{"num_attention_heads": 2, "norm_eps": 1e-06, "positions": "rope", "rope_theta": 545000.0, "rope_fraction": 0.5, "qk_norm": true, "bias": "all", "parallel_block": false, "init_std_up": 0.0778, "beta1": 0.95, "warmup_steps": 81, "decay_fraction": 0.821, "decay_shape": "linear", "train_tokens": 117100000, "max_steps": 7148}
Each number is 128 + 32 x the weight over the matrix's rms, rounded and kept within 0 to 255. Layers, rows and columns count from 0. Numbers have three digits each.

# down: layer 12 MLP down (transposed), 320x64, rms 0.314, rows 177-276, columns 0-63
# up: layer 12 MLP up, 320x64, rms 0.261, rows 178-277, columns 0-63
down177:116076069116128213153099127086125150066156131135149167143134141155133131177150168126117104141084044125119111159158091122092165182110068078201128144147121155128097162192173160146170140073115154
up178:109131159155138059130131183114124147123188179116123113146169091110125132157154160145125136137145106097115123110145132129181090116062093110088158202091149144102086109146139107187126235129138186
down178:134133128181113133138128129090083111172089161088119097161068129139130150102152159176098131113147132098117181128095129175067128126129148227150115123156153133094106134138123102066123145151142098
up179:125092115087115108145144159170190121104109092097147161130174065113158143137123111151138076123131109134120150149163088173084140119113175107097123152079121184106112160101163103000174084100111143
down179:101161147082085146190142125075147149102200130139134126118161128179103117196126119066158117183165174117141128107092116122135103110113088123173112178206107143098100109181135176115140151143129135
up180:129112119116117091111193134097129206103164178090130215186209162117104095218146153120150106156137164127100130099157094097123153140147130088121102146108154136158134129145099124117090123118142056
down180:086195077086133164151124146093081119115154135121190049120102128134102180053071150157153094123132136137109096092143170111175129188109133108131169058175158112161161118062134106117107080086104176
up181:109076156082099136177121198166039100131153155111128201086109113115122185169140134146105131076134074170114087164130160096181159173124131129126138064110133168138064146105117138127171093194119169
down181:138136153169205157127195151137098169069077091097087143063176150110147162132152157155107112085156132092144088115087108133101122113109217107079122124094174144126179133155176083120109130154186134
up182:103131189124165126097130152093143091162128133095155138122165065151126108171127117142093148115109203122140108068135177126110131151164137143157115156104115123149109112176097151086145163129151134
down182:144086136147094089147139160139107127122129143152117136086094056105097113177141121124122124175111178153157094160135094093063127137085110136092174109118139138160145119125096097159156142147185148
up183:149090115195109212135185054170112124094158098132137109156124160172183137112110183155100165156068111115107132148121127134129119100096131133150119138122177105120172138191176125132156165161145120
down183:115053151117077141114140121138121165136204098124130097102120142134114158127124155160139182119136105041097099116132127182183089114115076189143130156174151151145113135074102119107143131119115086
up184:178145167171183142126146102139129135067092130129077103145215124120114188074056140199098198187172131112104086138108145109140120096139136076152125186100131132064156192091155118108128124139134144
down184:112079136131198122166137093147103142122100096084136138122141133068176202202158116135152147146143067070145126175135146150164137114139120113107236147082146112112155065070134106149115145059146126
up185:174129113130117142032158096114148121106129097107152131128131138154195141108151115126149103094134172150094110107146174113081148180149171060131082157142150146085120155104165104172065173037174205
down185:195112100137150065131083056180168092127119108145156122139135100131137139099114099121178153104163171101112153129146157053117209193132141137152105104081142165055094117160130142128135080105074081
up186:171140155109151132132144151103154154116125121094171164140154144170070142107100112144134094111117120123089178108172150120127151120101124164112156127116149129144138145148078118125112136153198120
down186:105134143127099167108163148143116134106131114175091066178167099087122136176152155154129171158110097147128108115058101144144130102111143038118154097156151147124114082136121140147099144122094122
up187:113116101178165102062084106180101119142083149104205173101106115109134129167193103089151158134111180101128102121115111070168114133084124108112111100112135124081155151157108143075109169156138113
down187:125094107087142130095124094123142111120074090145106097105123168189141104139176131104081156147159154066094099134135100141202104117098097137147127083144108121191107141160097123146162106158118046
up188:156135104117146146133108171208160116164134165068118159103158130140097131114088081098116131080122170130076112082176069083106182085136131123130142140124130158124119152132112078070159072124113135
down188:108119138093143101149095201131088030135107159130113121141143133121142155155121095107193155141117103090070090115177099088212143100105131087148131163116178090107059115116179119100121148111084119
up189:094145117173098119147136107104150137096156081144151132153112135157144092116117158102201123108040151118122101124156159115117149088110113134156149170164116120178097143160141136119147110113162159
down189:116118121118098148144126117190175154127180120104083121110094098098101090135123123115094157130089091056184105130138110105114164072126141134137117121130119107111163119083097116104125116129071171
up190:103096184080144098173099188171105129043158119110070097153147117093107140144160122169144088108146158108088188114126120149172153154198132122129146100070111107089149110179105176143127155113111104
down190:141123169163156134160210109202159083106108169128098122133077107159129133086178047155098142101097107156160094089147095103183088071101134109115127135144075132128129128150113112101136077134092091
up191:073170125157159119094104184195082071158109124167141119154088071126125169117126163206131130129095139184132092146103144131132097117145049121105099155030193096126146127135141171092074146145169118
down191:122175104100162077172107170145081108156098133127135106052168137107191105102138189134118141132084084127062126154147130111145141133065127071085092109172159060192073091106122063089140088133099151
up192:133159122163099111106142157126172105087127156165137102093092096163115152183120072146123103093127132145150067122114098147115113127102132137131143056128084126065151141090140119156110162133151074
down192:136101119126127131116120115136075117151117094136114192117109147183100102158159151111144127169114188173176097151128175124133116128141150133106101128116145195124120077105087179088123081067171101
up193:136165115036157140130182079117101182142115155109122122152166065140113143111170132140120135097146148178139133146168149099087129154107161135153120218117119141130124118111086173158081153141109141
down193:150126100146101108160092099128220070141108097113098171112126169139087080130126137144182121130146144081094102124133119139124219108126139076156169109191112111104139161097154093098120083106148149
up194:225138099114146100128127071177135133030142165134094115119127143110083148156150096137123158045146237102147132075128131142119147154097181130099091198136138181134164096135108145129132135129131120
down194:105184065118180091125145129131147146148107187153087130125172122143131133094115073160102155181126155044181132148142125148091079112096074090086082109112115155109109115118170118144223070173108076
up195:208149117104177131144120128131086146131123137080116108144130119113113137105156078130144115132136131138112111071153133144128102141103152112134128122118111107101076158120129223167140073158147161
down195:067132132150053113130172148107123123108146087131135153146098114136140094139127178173108113116150106124170144175152120099100141147117123193151108108120162122152181097105139027121159168096119128
up196:116150084127116132061139133114119194155143110110133156093097147089128073122185143100149139132189140084136155082176099162059168096183125121186164140149211115109173160168072152100134093132200087
down196:125130114098140170080141115151140110150070123138099074125164116108119128106120113117058101055079157169210165134169123119211086079117124139131126086165103110188122126141157137146142149137091052
up197:139126150070157081050125208129117129130149162192107172091133142129097116140167180133093103149109138117161115125164083139120124106156130057102163189185199154145170088103106166122137118124110164
down197:167122158119146121146066130133164116156112117114144075165145207084131204108187175137194134213075082158131124171136124108111131145112152114068179124128168170150131130122163134083075099081136163
up198:163153126145093122119190142121104128120122108105132114145117117110146141141160132181144137195148159125066167126161143119144119186171107171130122168117211120149125079147125120093138111152119133
down198:124099089124148098102103144142123168083157140116138131101135157146149149096073100080171140053108153137148064145106138091117139069111090166153123128125099117136135159093128146216125101109121125
up199:129118144145110133087138142166126184144120128157099181122170152143099106060097145157108126096088189144109144122139142102134201088175136157112139114189140141133126137093094138135099144120136106
down199:125173142150110096146106113093120137108139122124121129131142122155167128129086133131122162187127089126114146133134081148169154156098129187113129158104119166121078170113160112116197099144080116
up200:174154141149083096098165146146136129128097195092107177179148076131092112161114094065162156129092099138084108156149144119097152117136112089157154125119126104096113099062086099129112121124172110
down200:088097149147132130155115178079176187177150115137133174122102105123196167104160115094203117133122151160100133180128132156124112122099118115160137088126131096151128168126151126084092189154117103
up201:162166146164155121137125130079131152129157185118120111102079157136136098146146157069151087121121137150118182135139121061153142146120114091180206080184068083130152104133087121134113218120138212
down201:115101174124092158066100154083121126095080161139174123181143033113110151139184097138094189103172168130134134125120163138090167143176118090105146186120085173098129129105107107099130090127143089
up202:150221119131097176127098116144157154109144115097110097124096178124186137179102112114116133110156149149148117116121193138147188162154104112165149094117180091136133169138083105143131106158195164
down202:136099121106132119171143057145106150113089123047152140157141195133152181069142113106166119099114152083155121160140118172089113113152134112120122163166159058170109142141172145164078158107155159
up203:188141174123110084132125093137111139120135211123146153115114062151160132130145148111147110105164123110150137097186051125099117157128129146131167115170175181099098122091129127135160182139154150
down203:088120118096144115116109132086128141113094192129142083162109159147163162116117160157122091106136096144091143107124156200123139167110129199118071142179184129148113099126161134138137075182162150
up204:163079081159132180155132122113164079167094058083092119158091133180124131134134129160158102104099157150101138095109150120141202151087073163131139202151102122145130110119180159175102109146157143
down204:130101113148095154183140141123158117195181144052145147102124152144120129150132072168144107165112185145123172082088118114207085164083121138117124136087125097110128072119117102136085111141157143
up205:091161076199171056117113139162128129132152096076098130115109119107102109126155104181125106128181137150152177121144092094132111157096118136111080114104127154061151145149091167104123155176187144
down205:164136112119147082136115127130123135156198128173174168150090127102052161195155086201161108067123121140138149065139080136094120124134087145178105124102111104120065136101111085158124129131131185
up206:139113110112159135106206079117166170136188129138105137107109146098076086142129092160132167113120136164148194098089102161068126133077130120118150054116149153136185153108128122115161148175220121
down206:102189144150182133092113148063116101130115087111144096097156074121197124075078189172132138081177154174114108181138120112081096143086095148128130110056162113148141122040135178152125115144149127
up207:160148133124114047104095062200091124128067176139126180142071085090098139142152154111156113097161093141165144122085138129167077133104092153188147129121092107110149094158128157152112096126180119
down207:127145113135154139163104135109207159092071159106143166095095155103061092137192124101171148152139167161135093133153146106158158127131157140175101071154140070169146165116069084118129196093141154
up208:139160130126127126061119139103114146132129110132074130109091149153138184131116150143189076135157138114156133122138120097143142110089126210147101158068115071100127134142132132141104148103162162
down208:130091136155116150144191151133137125133143187069127164102129140133181112101143115113102129132134151131154144150123184178185166128138136143146132086120181163144079153132139125115117115126064126
up209:120137078171102083081157169119074140111120120093120173150123133095151177137134086112096159109102088140100108131088156148066110147143149160118164191147162089106120101132133157114126109095133143
down209:171170151146158130107144134112182078121128165120138130149066113095112070172153168115154106138148161163133131166154097178107154121158126173157128117142138133217115137122132150135119168145117074
up210:180124193113140188104137135173075067111105070155132126195144134158180133141113111144186083164177100171096176103123194084100170127162184104128091138116074148107118123110143141139110142135166185
down210:070097081161130125110076129131147142119136080178144157161177132204073140124189149112143149117108152127133170175075127184136174147169158081156102182161164109117174138104165123085062148135134080
up211:120142137123137142131093153145148188087143148140199142124160120104061137111147111164131128132100224127133121156186093103119160114176110144127116175165210169109156121142045139127158142121126186
down211:188118082158167111181155126122125098196116086137111124123086106162159141129138121130141100105112079152125183147091131123165095129096176179116137131130043133086174141123210101114116146121119084
up212:133165127056165059109162101083110118154188108082125130145122062102112127158123124173175122123153158131163133159140217104147191138162105104138144130137104164111119098081136161135136127156174116
down212:083149118170067163107103149090110129170108152080091078156141087150151109203120123108160136102185162092094134140111135140117076162160101128109108124131067094136179130133197122033121132095090116
up213:149123143144151120152063126171106104168077140146121207076082134144111152177174165120106119118122153173089117081120059099128091193125149125116092114123175195091141078130171143147130055171128055
down213:132087125101131191121143144127094155121158102130138165134152160160151136090152088079113142074150114150151093044157127148071189070108089137236118091129143101118175107135121117128076179095124230
up214:133135174136097109138151142101155166092173123127143103107104100152085189114102162098180110136097162155121103117095107084155107104079112190174144115110135123149103096115085153138083075172123131
down214:131134094164106143102169151110097120091135142163118144132116123150154098104108108127121098093118187117117150149080102101151117120173114229135089109109108094116126114130131103161124101142092149
up215:115130096148173173113205130126160176150067095111074156202118155174157138075160106108127103152110181177125139134069104135124114146121128183142194134132083146092147117156090099082132128107086113
down215:120198149152139136151112147110084158147181161143159089152125163111126039096125111110066074115078152133125109191086115113102113147108155120098094102188148091043160126161121106149152129152082093
up216:087179062146106075149155138145108139108069128170115137167127089095072154121086114125188081079149108176131133164112114159096143097138120126102151124187126147136088122167151194105145116178121071
down216:110164165120099091134142224078162151145100151101164121143123069122129119086144168202101132111129180189119076170127115116090176103102107169096113128169108116141082146124124161148105127159108090
up217:110123073061155122119097124165134119097094179137137083120089146115114194134110157125121105100173139115108135095156174108101087165139130116203129150102090155100153103197203167061096071128106130
down217:103113166149112109110123194131123096147154114133180117092056156136131125149125121143175064118088116137112112142155153090140113121112128025112108124169092027114106115153140092137158123136109186
up218:093097087124108111135183138112117114104098117074053131140072127128102171112082067133112149135102151133122104132136121121200125125076079136097176073098184117107182096165175132131130169135076171
down218:129103072121156127088153199153145096138106183173095132169128113050063129136152115143165124145139115133130142139141176126143116191124094153107114139164117106142144187111071083053138146093047169
up219:141158136089157173166124138126139097084072098120113105112138109170107094126147098160119119112097127152136120105122108097129120062149164127148141075114130134085136160187166114121157169099073155
down219:133101107166144162119123200131168119189174135123159146113108120111165126123145134065098208142073138163170124135136140080092084139096083106136139114125129150141111144122132165143159124094142099
up220:126106175109143150140155123141132029062061121156118137117145117098119164121145144097116112098185118126151200094157137127131161126139132177123113175096089096095168187160131189067128138167157119
down220:074174143147126104099102115142139172132086133101137140129159109153087072144110100094130111129122150108140135112150113120115086092166144051126146168169190129114067091105108119193087156190068138
up221:126096116167136110146133121172188119104107151123147142047138188149147149122138118043118180129054142169087117116134138159142158159199134096119135183130166139142088117122152109123182135156145160
down221:138179116096150190109128132194135147094096133173145163179106153088131150089136088070075120115123101218180127105141161143115145120179127139090105147077073137111098104142158082151095140165126102
up222:156121069146133115101130110153135159161054121118165144152136126178145127105090126135139132074089148134106111138157193145073163134147105086141123096125076134121106190188106122156071177172069092
down222:133130084118124084111175192139116138155169189127083161101090137093108165136140108180129123166087098108130118129100092111120141146102178109120159098051118127089162065184224160117141139091137148
up223:144144143100132082150131093132095144159128125091186118100124136133211161122207113146160147148136129141167112170118082126108136128125092095110144067142117192095150122161104133187121124221102101
down223:160092145149173104113167189159209102075129159200146110134121145130080135144185165071120120130182091089165163127166108108123118137068081142134103146155116117167125144103096165102111141129113141
up224:112179147091142118201103077167146140144099129104052163080068169123114112149130207171122204169100089143110175104054114061099080117130162143142155090130091141114172158189149169115157109131150130
down224:176138075119158096116100143129110086130109139203109090140163103110206094138075064137064135081121156167142125128143124146144142154161147123122118200079114097128141186108111090064183135190134099
up225:158061105122143163103131170114148168161189147142084155153140105179096116120129094166143101150099103093196169092090110125081150131162079107147167198159184128109117167111144120062163077179159112
down225:088161145100127103153167105099080130135068116106087158152091190111104064122077124076152159113083152128089124106113136089157112130119168026137125135097148135051158112134088146155085109118145110
up226:155126117137153121116111111159129057098102146117132189125076143083113177112081122132102082104073114117082105085114151088143194138094102166111120132086091164139154161040123152132155144167089148
down226:146126109115138050160185124107151022094120130143082140132159088130114134122141094138147107140161078107191165168159102172113144146124124103073161118139102165178111099096090167167144110138110122
up227:240165124073114146122184125135141093092135153122158130152168160134129151093123179107136158122116096137135144134092095093169173102179107140106148127149132153154133135170115081116185173139086112
down227:088072171078123113109121150178162158138122141146150159143103123087162091169127144117125134170173158090120114178127080147144152082128092208151124055141099107165162139110121144129079141110174107
up228:180183134113119119048163131128153056119102122138075093113119142145127116091068179145164158121170106118147122085099047102161127135143086134109117105131103198122155172176163089121194103157138158
down228:102096102169099092113154173107165102168166135093111116105130157091128100094155103145133119090156073061153106194140116113104160109057083169122108082187145143098149088087163138168080145174133032
up229:120157162197153113143120125139139094142051162136155184156131130065066160150182155112148086094130148149157148139139114127104115098101132097089149101185087170087200156121107068074144114139134143
down229:097149112170128123121092139167127112121122134108149087109148135155068173132075209131119119154113122133102112134109102133147130153162000098108124185117166156134131113101158143149081119110141074
up230:064125116156097119113128135169127174115136144086118102123077114070162133201120120116173108142101083127176099164118158049123112100148110109146143152151105103130123107103126172107107218117112111
down230:108131150110191088099130138165125117169128058119124116106160157086142083083111134106117165152136165115104118171137113119088092114139139091145162127138185064139093165100098116103162129136152167
up231:120151198138108090143081131116149137158109149082152167139139077119096174219145141147163147130154104099160115154129121155103175131129153072134147133136155146129102126190165183140086148123098129
down231:119186130137185144113115098102142107080140135131143070163149188145124159102133117095113171179084125095083145089120099086157096107176088173131089151130072138123118177127073137151177108130136081
up232:160150088099172126129137092142151205125184036107173128140075129115139172139152099151153112086116210158111115146069156120060156080095128116155088121109101146169114137133127081132157090140114138
down232:098111150098097200134034160103093164141108135107125127125106105097080119141149174153190160169065116086165085163136150143217152110132159152144156147105150141081150135141158095127106144173101112
up233:166133125123176109077079110152178110130160061138115174117124147130111100086104127177116084091082108207090107102129102123087112132163178159138118127086156143146180112166173156150070121163063175
down233:092105109099114127129074125119130116103167117081113124179112120119107122052197099193060097111122130159095135106112106084109128093152159160087060125119125179123135142077153123183119148124165133
up234:086165067068176147128103173119169127153108098129049157151084156101116112127088174098133078140097161203106126113121133086116147102071092143137125103125135115110161147161082113111126129177201154
down234:073151093093121134152072074101122164163079093117094105105177144147052186043144155107115150058131139174105173165143095102098135188127161102169092157123133138103140100108118073114153139169124125
up235:159146097060142141160196099159134145127091141140129103115180131096120140110138186181147107120116176077081082110157070090091132084071142152144177129143179146072138127127108122130114150105159131
down235:080110169171109149148138127186141131153134133170131141103118110160130120181172074132171152102103098060053128126112123098092100155119101177133083096118118210127149127128148144191136158120109168
up236:135087113073175110072135156151063044093111135084099155159184179161132132083210099111143098117153161140085127113158125174111188134168120158143126106111136123095154118109094156108096146174131133
down236:151154103169104220132142113115086120126134155115125135123120144107077126142111169116116165115151118123151151106083107132188065125115149199123132201144145176145107085124104175138193133126176116
up237:141053144124127117156100148166191146134146085130114113148130108068116095104153114140169095109139146182106220173097078118090157155143122094150174132091201144078125131163163098070090172128177154
down237:107134110152128164122109179147084129117160137134110129189098104148119156220171132133056093110134136094147160113126123097155137098136123127148033182106129072150169131148149154113137086086174150
up238:110117111164110121111120114149062136117108066154127159115136187136194148101114121100153100057191099112077089105118136135104100159100194116151160146066172119127128079167143127107120134071158162
down238:140139168126202080121132147152088084101204109082180112063116079114128143166168128071075121101121094126120129106115115098144076115107137117107086106120128106076135114106089099133158137172132123
up239:160111150177121180129117032157148145134095105067123194126182110101154142087115139095164126100199156148130105147114175139115124209123135101149140148145088157144153172146117135159065120134080185
down239:142187157148023089115084078085117145176117187154151134110155160147098173143114118109208159158118130147114184098151146146131165107121114104085137179097119103161093102108116151132124127147147114
up240:160125124095201131132175162184106130182133159107138096180168167160113236083112084136115120146116177142106179138071127103136110116105126071146083148152144109118111179151079140091092138152114135
down240:101167140102127117159140154118062146137142133098110101068123074125109089164134164114138130150150136088190164090149051117149146173164147093189102110119184146122143132152190101135075139056170016
up241:080128099130082166169149104144120145114138117111120122161135127230128180106086102155166148129134125165012116134146134105172128138123159144146114183194123111086151134091143133124181170153167121
down241:122145088149118162134140117152148103136133137152188091134152061135144122105104087147119126119146131197034097045074128140103142130090131208133123187176133140111145125178150130196127135131109170
up242:125085207168141123086063056133119142125145116149161138164126089185137132146133118100124131104097207198110134113159120095166121117110115122087060179106160147077101095123118153130157145142125096
down242:052141152135163118128145172118101102124126153156123103128176108102087073111113131107132107122187127115168160119198136135086135098146067093023076131122129146127157125122168136200117154093075149
up243:126130116193077139111148080183104140152147095105131118084119145073143131123120118123107152090152163107094141152108152124175113158120123121162103135086115158090122081159115181135098182102139126
down243:130120117085141150149135143099176125085137167190124129133118197142195159129133168104137137187160153152168136115040147123121132124099184080120147127128130117144155072118134109112127072119136119
up244:106074101182134110116220109141130195105062096115149125142155146120141134164133123114094113154102150117119126147134107150121163157108103040142135160168124087123100105177180117174102139114149135
down244:125099156079135116161029123098166101171146138123121159147119136156148125119136156106186211090165133172143195061193115112140112117138082131122094116156146134111121123138111127134131139192093148
up245:115111132141093083095137128161117125139163153097093161096110114149172170082112108148135120110152058119144107148125124102056073202131111111207108162130127129098127206131150129124112118125158159
down245:146168093133156141122116147136112087089164133168111111119144119153140129176192120153168108111142121156135112182083069130118165102106147143054037113152121075138155143116102123151140145129148096
up246:119105151156158109106127157113147116086144123123095140144133078142058135171069093147095118149156144147132117110135109173164157152179110171109102107066096152138179197130158136144113125152115124
down246:136083150105144132153138098168164178077148130122084136174129129161175108153090111080136105125137129110146140149145206162115116146109155161125127171107121126110123117113096151129181108104140124
up247:159133182126067108096149137157115140147164162137146137140137143100085104092103126118146116117130151109068151162140056136157115168135108096195106120100123155105127146117138132124140084149123117
down247:194149124121197086155086099137132066105130110133166187143110111148123125164072099127137161115078085128126099126166145127123076149138152166106122186107116118121113139081116089114073089146149145
up248:124088135078138094127141080183058128119119081136095151092083093053176105150096101143163106154134160130241170149142147136103146073084103102159140131145111106159076129173139129101119115152145189
down248:134153177121139158174133079109108113151081188107144147124087129096086073119063121127107149140135184170164187054140085145178159130112145042107129113046161145109146138157164139137074095135110139
up249:183119094124135126121197103116093100142159171095104177118148115119098066112133139190097053162149113188146128107145108185229151142113075135155112152099159108144101152121185146132094120075110155
down249:119181137058117115143124141141127179109113140158054109106128120119145165149166148099086067080143162100131186182076158163070122112205157116118133080169124075132135140122082162145130120124138139
up250:102120124144137066159105096137119090133069134162146171146066082173092102130110081163141175136144149157118124102200132202124193150113155137155149128111168158146141114176111130119111120203132074
down250:110124123135145122140132170144097139156126094156172104185151205126164132115104085096107164110125079134182174186124126124119132072141146043152077134070109118171098115113108128112145161136164205
up251:085156053109146139151102114092168163191072152139085170063139156143147099146130142153132156135111077146055085111179159094091111124156098097212143179153088111105161184174150122102139149155062125
down251:102163133168123098148097143186078177165149207110123189128134184126118073134141115087093147166133127141085142121135126090155161043088095053184112111143137045117130055104152116145104086147067085
up252:155147115151156174058185127174130149198112149138123134162096126187074138120046160162184123152049078153132136146113109082161131096104126131112116168119102132150083104131148158071153124068070124
down252:070175145187096118145117137110131136118070118090097094146159161113148111098146150106114104120096140156177126107204153154120106064155124125090158060116104182081103121119124138084106050072095110
up253:140140106154161152174117130169163221128135120129199157135104125104136165121109128149115099047111152183148130137098132108069120098153156140184113081091107132122143089151190126155157156096110134
down253:092137089112114126159144162088110111092107075157132110134114118103123034102141145146141127136129148126106136117169165218113121128115128194170121119198121172094111106189150132096133096113117116
up254:093137136113106116071159090186064144099135103117141126157113108169116183151104158162109121165119106131094155146141068102110125127155183138131176141076097162125141078092126154143066118075120128
down254:137140120112164191153114143134109161127129135114107137094105123123173151102159099067149105080066086132101128107083112063143111125052121074149049121112106111088133071131141124167107145052189161
up255:171118146160097137116155113073179127167106106168144118098108131086086149105075095114095060123158173106120167109134119084112113135131159127200138185112151173122138133150111193110141110137127109
down255:089098157156162104153148130098093047137160088140146108125083121129123141125133145085192128073132151045133104150061071102139110144139144123155100101100178150143091198127141086119110152138158132
up256:177172160126111138084178058137159143129171153076102121160134109101128145098115143082174153091154160164090087109118121085138123083103169161069139138119123127063156108154143142143043132130061125
down256:130130038123135137148113112121140128135120134186112140140127134128184101083071175165074204125167158164122125106157084176124174111113130135053174161130176152110067132110140093140108203081134125
up257:116191110140128069115166157112095077148190134076142135103079104097169138165086102145139124105149100184089163111083108136152149137119135209142100106145133123146100094157153148116141142131136162
down257:143190184139142095120147134102166124105159113117132120148101144139115112146154152124131166139185112081134189157163145098130068178141133194128098138152080146108113139135154108140106165099185154
up258:129166149139052084158128143160101167120094117114156162113169166148102182077082141157074135149092184137130136123089144225153088103107110083137154111096154160151102187154124094166159126093146073
down258:144147148153122112106140136134129147184182068142145130161128128145201101091150124085146118113088123134113107138080127109104162153131115120111148125086166198129168183145207119246108124098090101
up259:176138168148090191156156132185133157082101119175138157112126148086127126109116137141160136103124152151079148108129163143200110095119151150128135120110103159161110127158149118142136149160139165
down259:121143170100179094102138125103133090129126151136128136146106129146142140130127182119116135144194122084106164131164087099091172171091124254141140093096125123083135121137130165098141093094102194
up260:152190138017142101070112123137160162127142174144136143174109085138122126129146136105174046143138171140106097132143153097077147122212102104158156102131118116094159136124166155034159126147081190
down260:191134166116170087134151133105141153139088197097154132158088125065122108091161103091126078185100110122083119100117194174190120035130176138191147140082178087119112153138112131184130121135197061
up261:138125183120125134101107188207121103150186106108137169138110041164078108106157091169154093102090130162183179180061158103122179125125056159134124166165152157119146162084116190107146182078133132
down261:126166190128104119102096077143123109136133176138176163118137167162127091121121072138141135167058154165100144112113185158185108207184089072168055106140185126145053147142054096096121122180119122
up262:119171160144135134109098151134089142148102128119148112192087140113167101150102198131169126124071117141139131144117151086068132143090183144155165176140127158136100131160162126156163149132085099
down262:128190104120156116113161136085144146147099150103096151136130107115100119132143144149157071146128131132137150133127102151165187127145135138108105157181141166101198125177144086151203132037151135
up263:137138107075133137166132106115122077066115076125128149086133137152119160122155129089152150173150131158125113138156147107079142097147135139142165101133223075086110172134100133085137164155082233
down263:155127133174137101142207071099114139133093070115169115114181105182133142106103123054103117135070060132130131150127191138122151094153139186160158129128147154091143143154129113147116054079135129
up264:100163068196162151164168197172144103194169101115149163115134100122127144151156105160152111130118104112179126111132189134146094161166074063181128073047127127134113112151074119101122125122173108
down264:139205058114156078139160108135147119134163134105174122114097129132082138132139039175094085073167121097139112131131053105145122102141112100143191127097067177130162066074065110148149118124090138
up265:151073117106181108150201120095118140116110175088105093146103085103117154166110137193132169158096149152092138100099157119057127088053177104068128092163087147120144117106105171105125166137134096
down265:173197141113147111133132079177100136076115163091123196137178165130080074188094072130150118133153114118205122134091092150145068083100121160134151130122135126126084127158085126119110110133108180
up266:066137033122141172100140153106138228081083084121140112139121159170151098105132172200139122088150123158123152072166116141157106138094114150105126166137161139060163100100129159108141129122146146
down266:068149160138114126082130150117178112144087178133116082126179141148078105139160105147036144131164104173142121110134173145152151128150111131090094164139148064053124132075116119089136145089134145
up267:218106112089095120142128140170125138137113143123117053124085121159181198126104053145121085157087127119135124116115077146125151147151095121151164141087154086065071086101124097123183164113139071
down267:155099131164154107135191130134123152164164153103146184144181074134123093148132184166076168108096152174149149138174139126149100023096122133133135154130139146163128134139156145195128105092087163
up268:135148091153181126139152108078116142135135123188092144077108141141121153130084144152166139124164120091159129089115107122144140168159117212154154137106126157138146183184128191141100110111145159
down268:154129144093090109113082151135140171161123155167187139130125141155099106158080079124133133095123160123131130110105139127162145090142133184133107107118110117129108141050130148082112127120138084
up269:166144114125167089126125139116148078161089124210130172075136102152145169153177188172125135150161158111094180117130144114090129143122102161132178104094122165174123158116063132117112122113142148
down269:084106086152127154080103078129153157140153109145081158131162114161134072128115108117158128118120113094092104107107077136114073120137119195103106144150145178152131139140184141099177118142090123
up270:157099169166121096076123111125137162158137096098167174164116109169120133118094114083114173081138164152083132159119087068130116060076103185181130150105141195099173160083071130146096157127156146
down270:119051163126143153085130144153147143179145099182109103078176111155083100138116114058101175120139144109159176093098075116140135134122111141114183122080162205119126085117080196142136115106151111
up271:075114129119137101069154135115161133159099127179118166136103156168118173149125109132139122138125110165131131186090163119097123135134127134097190115154160135122123106117167154077121145167202131
down271:081141122150083133158141161127067161165175114129139171128102126132141117067092116102094151069122160173132111133056134143135088132104098102137112161147143131174136152123120188174121157105114098
up272:059166150157154138194146149093094130126092146116120132130095151102098151158058141131197137095132099147143164079141154183101173116151105150102135154167106179087103116113138137183147137117099139
down272:106093093136223096086133142094114131091102127131150107118130077080139118110080116107166162070120082168112145174120163146144143155151146169119084163156154115149118171168159134127098119084108157
up273:138185127167087120094157138135104070097126107155065155143126107106060090170182132129132103133115132129049120139166152132132078126133085106163163130126100079122100126158109132094133098121053124
down273:106078112106067096175114148190124121094125111138140147100180154158117163082064154124159134126102161130129167125100088120126156095117138140113153145137096114138085071145191177124070107156196166
up274:137169114158187111097141133137093095135121137123076193153092128091094124121160152177101108068138135108105182076100077120101156110120146149104170127129142185104109093112174144200074116103189123
down274:120173109124147114127141081155104094153110141136089074062105113106115141100095168165093045170148159073155141123197148144137154169142155159123187144153101120173188106140094153138089094084165168
up275:161152157164081148127092076155084150109155097142078128057083162114129110103167097163147113151146073121150127128121157139110109122088106039134127101128141166083167147084088130149086124126121070
down275:124179160162165145147169190109130074082097176139149125144122165111105163150096195080111130182137128147133181121149140127115103133135150109167131091165101094065143193130105147092167125212151163
up276:104180113154182144067249111187096181108105109120162120121155173182098181161112130096092150146110078121148186087107093149123113177148104139116168127090141091159152113157124132079086125093151092
down276:163143108116095184154087162113071163196090122106202146187160067148168173133129083082087128207140099133145126185084173148139153116131117087095129131095074156135128157127135120132098128120145139
up277:104220091110131095174121133190122127147121158144160133107158105100128148064143120122170111163126113130098104118131151137073109075169126154134175187146145148124190137137147149080169113123113107